Part of a small language model's weights.
Architecture: LayerNorm before each block, rotary positions, attention and MLP in parallel.
Training: a variant of Adam for these matrices, 925M tokens, 7060 steps.
Each number is 128 + 32 x the weight over its row's rms, rounded and kept within 0 to 255. Layers, rows and columns count from 0. Numbers have three digits each. The size before them is the row's rms in percent of the matrix's.

# down: layer 6 MLP down (transposed), 1024x256, rms 0.0509, rows 172-255, columns 0-31
# up: layer 6 MLP up, 1024x256, rms 0.0858, rows 173-256, columns 0-31
down172 096:150086100124175138091197137090114135111077117138114160171151105118201111148093158146109135093121
up173 095:138154133177086126140149128128163142114123148172131128163090064118066156066167118099083117160106
down173 118:175164171142057133136150128163133134145112110146135137135118092036152118086158128106067112155111
up174 099:147161145141092157182108098157109039168103117125106019178133152158128125103155135102120143053078
down174 091:106124142125154079145136135108148133119136157142150208016182083155115100160101094146120072158162
up175 059:149145118128125108057130132058133090149113182101133123093066134096087155114090053086105140130112
down175 049:143107129165132136148158166188135155078177074167159123119172117150157111114173167163171090131103
up176 105:113098177196112123137159138155137123066082106143095059175115163133146142167109128125069158083105
down176 098:151089143134088148114163125118116150139084113114151080114095106134160130143086088085108127109098
up177 105:119147178141102096066118123080080154095041102133109098134165123167096141176121127140103085062066
down177 119:098131154109127058111137155133103105057140109124165096140231114208175099123108129139132117098074
up178 084:127120134180118128187088130104135105173065154186136158152063139117050143175117094098093140149098
down178 067:146125166111118143086145169130138124117227069091119112083228114126159080089117171156157141141142
up179 089:151157125141142157098102176136116100116115166181222170134177081092108114092178161089096149187120
down179 093:124141125119115075132133114114143143174149110092074107111065138108101139122101089106151100080139
up180 105:184147168150103118109129129139075085104121150127116073124121080136160092129134112135097073075118
down180 117:176128179150109139138167134102091136062093126120138150149103105043174136151107109104151096123169
up181 096:085094150112116145147114144131090152129115188126155160121099153143055126134109143131056053132113
down181 112:163106141149142093144155143111058133136117183118078096136136121128106135137090109126040098108126
up182 095:149142172182103103062139127064164169159093165107077136124197145157135190091182063120110157104097
down182 101:108115136121166086178086119134100079112170107138229139112153101140049084112082122149137080115150
up183 102:127096164105132149136086132117145162189156201109129083152109120140082156079172180159085079170095
down183 100:136147070124154113160188112194116099085153062096058155107188053105136166133137101139174123101114
up184 104:134082133137109111157072085088135080127104222146126143083079094109136127148147109158139116096134
down184 099:148117102095171085098143149193120104130053105130146166129111120139186129131152137144081162134166
up185 092:090143188161116117143145154144133152126100070120110081211136147164112186147184172118059102101135
down185 101:149123116108075136145097154136139102125136199123155156075110088149170076110092105159158189210132
up186 096:144151162109129075145137090093180143147049142128143091129128109158083091163162126133069115087129
down186 111:134132135092139144153143117098168138125129112096184117143093132183110041164131091128104105174095
up187 101:075124128169126148097138100174079124148064136175143087150098159161133079162107116078144155086105
down187 116:140104143135134126116079067121144120128202101103107167143110115092139145107138152097150119164115
up188 102:161103154202089169158118099149116130134077097119162106125077126117085116183240190090119177160088
down188 094:199119121126159067172157181073090078155209170131160138132113134118148097163101090109199138118154
up189 088:140120179137126102125109085081115132124082168146154104143113089203083097121167098143053128071109
down189 087:141130175125146120138112113104099132140097126123149096136080085190075123113161082156093137103087
up190 102:147149114133158130135134154149098149147151126112133160160174079138088134089188155089079143118159
down190 110:059127129112142158132138145107124143142135131122081133187136157169129054069135150129102119185076
up191 088:152128084110031124127138137095115125140108147117203139168116112131068100116143108141125147084053
down191 081:125119112086199121110154115147119095154116142117113068080139187128153113092106140135065050144164
up192 104:125114162133029153103148067102117175101057148152068093134088106193154104147102118131049119058090
down192 096:113125182104151118139150126097087134110130113167092181148092135177144096069111135164176146131111
up193 101:155118137111091061108093087129168108161148193134132135125147127123116084103161110155120066138087
down193 090:103128117119156122145133159154100171111091100142173102105161135135120177171130115105131187114141
up194 113:105086153155077110101155151104163073107056122121112066153119157108124114182164080127095196124080
down194 121:101043117170146121151117154132188108103152125135106175109144160099197140095166116128092115144186
up195 116:185118194126125163063142128125109107134058187167136072134148149168122069141194070102079162120106
down195 108:108120144164076126109160176065148139143129086119137125122100113113171155140096159117149095146076
up196 115:121138130132118183131160086099131139134109146153157133086125123166097168099167091125149101101108
down196 136:118143192108086121105100143133160134151136158161146133153078144063116095152149118152087152127157
up197 089:113130167118083127113146048168123134130047115152141147134086113144092137133166128129083084121151
down197 105:147141144126166108174145152039119111137200105140140146101160117137165063111091145129157150136132
up198 092:065145101095092142124094110110155116202155168159165112137115170128091077084125168125093099151141
down198 092:143117165147161133122163130124136154078085059105130162111182110085152190176114087164168165123125
up199 088:098130113168171156215137138122065190128101153175129077140112161174156131122114158164119089157094
down199 094:159140213077089088098129168140172119128149098097104174096148095086116102152129056117076122122114
up200 108:119155190157186106162102099071170149084014136129161120081133127131118107193108136130072133114115
down200 116:098109135132171134166118135087145112147106099150153127120117123051147182183076181192074102149126
up201 116:134127158109152104116102118154074153112060191097123117150147108153104076124109100174089145156123
down201 118:120097136112168138091082143108116105136127217151140112114154137140134104137079112156113146165166
up202 105:108064182058169133130154118126127085150125218152138097114114093141166113175145089083155138101088
down202 100:099105156163118080116096134153143170095117080116159127136151109144124127091135180114101134115119
up203 094:167199164157093094180108156121116123165129191118147148135119150137104135127108023136086110103137
down203 095:089107139154145090166151097134153150102120086147101130151146092115100077111156147102163120112088
up204 094:116130146086111165144064138101162067113089177140055112093133154132122136147113104105104124215067
down204 098:197141076180113087173164125154089165132151097154167157118118096077163103078143119162107187089158
up205 102:134120129143098138119124055155094124214135115135144119104095140162121113183179161083154123099131
down205 103:098120133122170189139114120113145100149148116092121141190122111088131123101121125127198137119089
up206 094:094160127162121187083138077152148128134116107120154126104099181151062155147164112159088130114111
down206 099:113100170128119118170128159154147140116144129162071104123156117114169102112074128098136133117106
up207 115:124108166147134151147130146113083118115032194175132094160094131127155118084170144111100139126138
down207 132:124100148186108176143185130110116178141126128151135113150116134077105126104126118132128125107075
up208 098:149156190099087151133153081127126083135145106078130106111128131144097137111195113112136111072118
down208 091:148086160169151148130126134144153147157137158166184120142146112109152161129185134082111136100152
up209 103:117129107160099129085141116125126175139059155167148098113131076156086110121170108168062095137096
down209 105:115115076150154138054158111114129170144069161123138114112157135179068152129154126136097072141128
up210 088:097178109082148131094101121155174176115171123168217135095160163189065117148162134116123108077138
down210 099:054104104126097115139139112132123092122097138144092131154146106170118119130139123128157104139140
up211 099:119168166111075169090089140148114101114101130109098103170142149075098115137151055143103153096143
down211 097:179130113137070081132135125127176127156152083142146152051129114068107126144162178120072118162109
up212 110:123130156118135129134176072122090110104033171121141067154126112144134128141155139107114126168160
down212 123:100135076094189084170147114144143110154130129113135145154167172145124147169065127108087119181164
up213 103:151122140126148116041111098137160093141131148135131117137138118153128142096135106123089137164096
down213 106:209106077067164173077078153082133111128124162153138091171102099140186053109082149147141142153071
up214 093:120090141084106124130053122150143115136113151187140126120065156165127138105148104082106167139139
down214 090:139154146152090109156183122084106098123172148154160107138119102055146144184123151209208102160110
up215 107:126071177129109136121106143117076126154135151099107119126144145104110115122187151122115106131186
down215 102:104111142101097134100133124138092141109076116108104134131111156141151162103080154168146162111158
up216 107:129109133178121130123141072088172096189129071112133102125081118182101076131162088139098100121132
down216 106:142193131117069075104126172074145175131177164105156151117148156122157201117120113086068163101110
up217 101:103127162138143087129123105159146103153073138094092107112114083124135099134122127084160096140151
down217 113:172143112117081124152075083131140122127151094114082116091166088092143151091163102167161157140155
up218 104:110105144114137127194056136101133125181121095149134068155115138147084073157181123138132152098186
down218 109:132144167155123163084132104073104131096142170083126184105204042137180137154158111167131134108147
up219 096:137195125140132139130128141105035099090114141112085078101152115141127123121134156116084113117129
down219 105:131139081101127077156154167091115059069188106111114108132148173151122089110091132140147141092127
up220 107:156100141115141124106077114125123118126037176158195093134162079191208090161129079138068113062133
down220 108:117161119061143094113166159144118095099096159139172103144144147174107155129120075109090163144081
up221 094:137162161153099115130187026157096162085120061139188103121129110097127129159165177056097073097137
down221 095:140149162105134087157072184092156087124091176154080183123114165126171128107110100141166190126088
up222 100:149138139133094146119177139130135101131140142102126123153202079127098071146106093120157140105099
down222 087:111096137086109148113121128096117128141089119136129146130083117158161148143050196155072121163136
up223 100:147086133108104187096116118107077122164066150117121107144146107100102150097192186140128133132117
down223 095:029150118141118149097062134151109155118113155144121097105130122143080088063097121116119125103143
up224 105:124123169136127054186183139086065155118079081074104102163132106156098147138122131123054164095074
down224 111:151175171097121106147131131107136166135103058128103119111119043167094145143119075131128163131107
up225 104:125094116088129159171100125123078083120114123127134120107094151141146119125080129159107112057124
down225 120:135157106119112145151187118106150123133085181169182132096145133111177071126126157078131115131121
up226 100:130121163134145177103097143123024149189135147102095145153117105165084101108107154123055139146166
down226 094:173118168136147142141156128110190134076169091094104095134158103072075137171137131094052153137084
up227 105:100160120095075101094161125168063122133084109115130024141089128126118154137179099178134112071082
down227 114:069134110148130126132146093183114080115155094111165114127129127173052116109130178179154151118094
up228 110:101124181142126179083029060127149107121139092155107107100093149157084056146154143096112102129111
down228 095:076099179192139172151123073130082096167142107145109125149152094133139156106143128161097095116075
up229 106:121175123146136134139079119124146135180132181111122162168098132114100145139130102100103155132152
down229 110:128098156080126137167107162127133117081083124168094144118133151133102095128097125097147148118108
up230 089:119107135150107150108085134159079069193124069114153102150123145132094094090118192127112158132157
down230 072:135154143134143155075101132115148152109133133164104145114144122106137149210127065097114123109113
up231 104:112154167173125159122155104091157055083103146139179060147156084143122134157126187085116080127054
down231 101:136168138137156097098140130105157081126135099153185113181118084097198120182130208095147157121123
up232 094:132109131130059116040090112117156147113097212131112124124118130123196117072136081095131063140089
down232 086:080148125145133143131155153112134075137102036124195138146156061105118170146147166142124145089122
up233 092:118184124108142108155115047086097147115132124127165126117128093146139149117176080179128101118130
down233 092:079109151112080145122151167161082117165119164176113083171086152066112101122108147103125131183119
up234 104:118146167108128112140114121092167094060147152188162114170083072130088119169156092122128087135083
down234 112:192129137089166127174182110155070099125159114120127169135083070119098113179108126178136177129110
up235 085:151123144130097135152095136150097061118081148139150131139144125115081130155106131132099104121111
down235 081:160131156120140097095154168128112188160119104131087133136125112116150119105113096128147152134159
up236 095:139119183116100179085145125145119120120127138083111143153113103131106116069121063175120174136091
down236 104:127111090158133115127099135109148080137170155201130046109170119103124147132157175136091067080149
up237 094:166114093141139117172111126156142122181133150141158107163161150119167129161177077110115093067068
down237 089:138118168144130126097165129134113108080137103126069113063049087144095150147075150138138164154151
up238 114:140162128193096123152144140090141131152111190172148119095113116151161126108092075108102147090100
down238 129:127100128158107076094167153089122113069113108108137186160161133142140083077177134138143134159162
up239 110:090161167128164210046185100107127128187015167181107098101126074187151183142157119087132148035115
down239 125:122134152119202177126175126127089175196022114154091145128121070158183138129179141088091128114130
up240 114:137101160123104102113127129143123102098073158173118042109168098142177112171148097110140077101164
down240 123:154127178112105106191157140104197130098127120129118073183105140141152088150130133111130076140144
up241 102:189104110127120149169123092166106085072128111136146128126143107133140129115155120122051064126054
down241 116:116153130085113182123064121156138145112107110100148113114104095111143079166104143094161138079109
up242 101:136115148117094127106142121124142091162096108143130150122105045135099132129146109111092082069113
down242 098:162125115194149127120150083172143099203150179105108172098092121132091167126132107146073114132145
up243 094:127131125138085197177121129144103137141136181115122162174141133145152125165109171071068120079068
down243 080:108116139170167093087143085112145078099098119186176147103113115067112071127140043090171131209167
up244 110:135132178125150112137151151112118105117102129170096132070164089153128082110122097114018192076101
down244 104:124199128078137188117143079158137123152124133154105163132088145135091066097133140184123096097096
up245 097:087081151127070190094160143151134127171126143162111085125110127181083101130141115129040112136138
down245 078:148097151174132137143163145068085131141094111123137161171167123128167126167146128124146155144160
up246 096:102109176150111209131137116109117104198127093094131133182124040134141150142114109152088120135136
down246 086:132086125075125066069103145168087139076125123121139082099093146149128131154107145118123089166119
up247 096:151122149156125193146151090158124148143081115158139111155140105138103183146113102124110134107136
down247 090:124075133115103162124143145095116103161110134107121087125097108146145103099115104130127123146090
up248 098:131106140100097108145124202097153099172155131125109150140129130154077097086100133118043090128096
down248 086:159101113186127162112108085206126146102092110128106161136143163073151143174132137123145127099159
up249 115:159091133059090109128085075090147178142037125106159110199156177099102116150175112108136119086150
down249 107:118109175143086124127068108112112195158111137162090113209118167167145131089084118096076091145107
up250 110:106130139192174117093166116159152109155119168132127112102102106118083140079177098114158094141120
down250 117:114126105144136087118129106141190093141140121124171098104114084110194161135176131129096140159104
up251 103:134115156114102089130149153194100073134052153084130140102167157153150192165112080092114123081113
down251 116:143134095129104104147100123177132140198103089194150079156155160173105081152077100167134112088109
up252 081:123216110130159136142058119120135124109157130071135121107107152123108091192111098143110154117066
down252 069:127058160127113138134181159123119138154092136216130164133164119157157120072143151113145098120147
up253 107:141142105128085126180100098124027119156099078130140104190128123087128087168119125129086090095103
down253 108:122143100143120103136130133145088147136135168124161057151101124074127135119113037157110147170151
up254 091:150129139079115124120073150111099050132065113138124185132103074108119153111086099120080104126067
down254 077:101150116183136175138199127134152179114187134142154082131134132139110127143167138124230137143173
up255 089:096118150179142075154123115132059136161153172134137140145112112146146179134158048145083107118161
down255 073:176150119093125144144169152148193098128102097096137128109104179119126101116086171114175194114075
up256 104:078134131126131095151173154107153140117122219169134122119090112170166081159139128095104131092166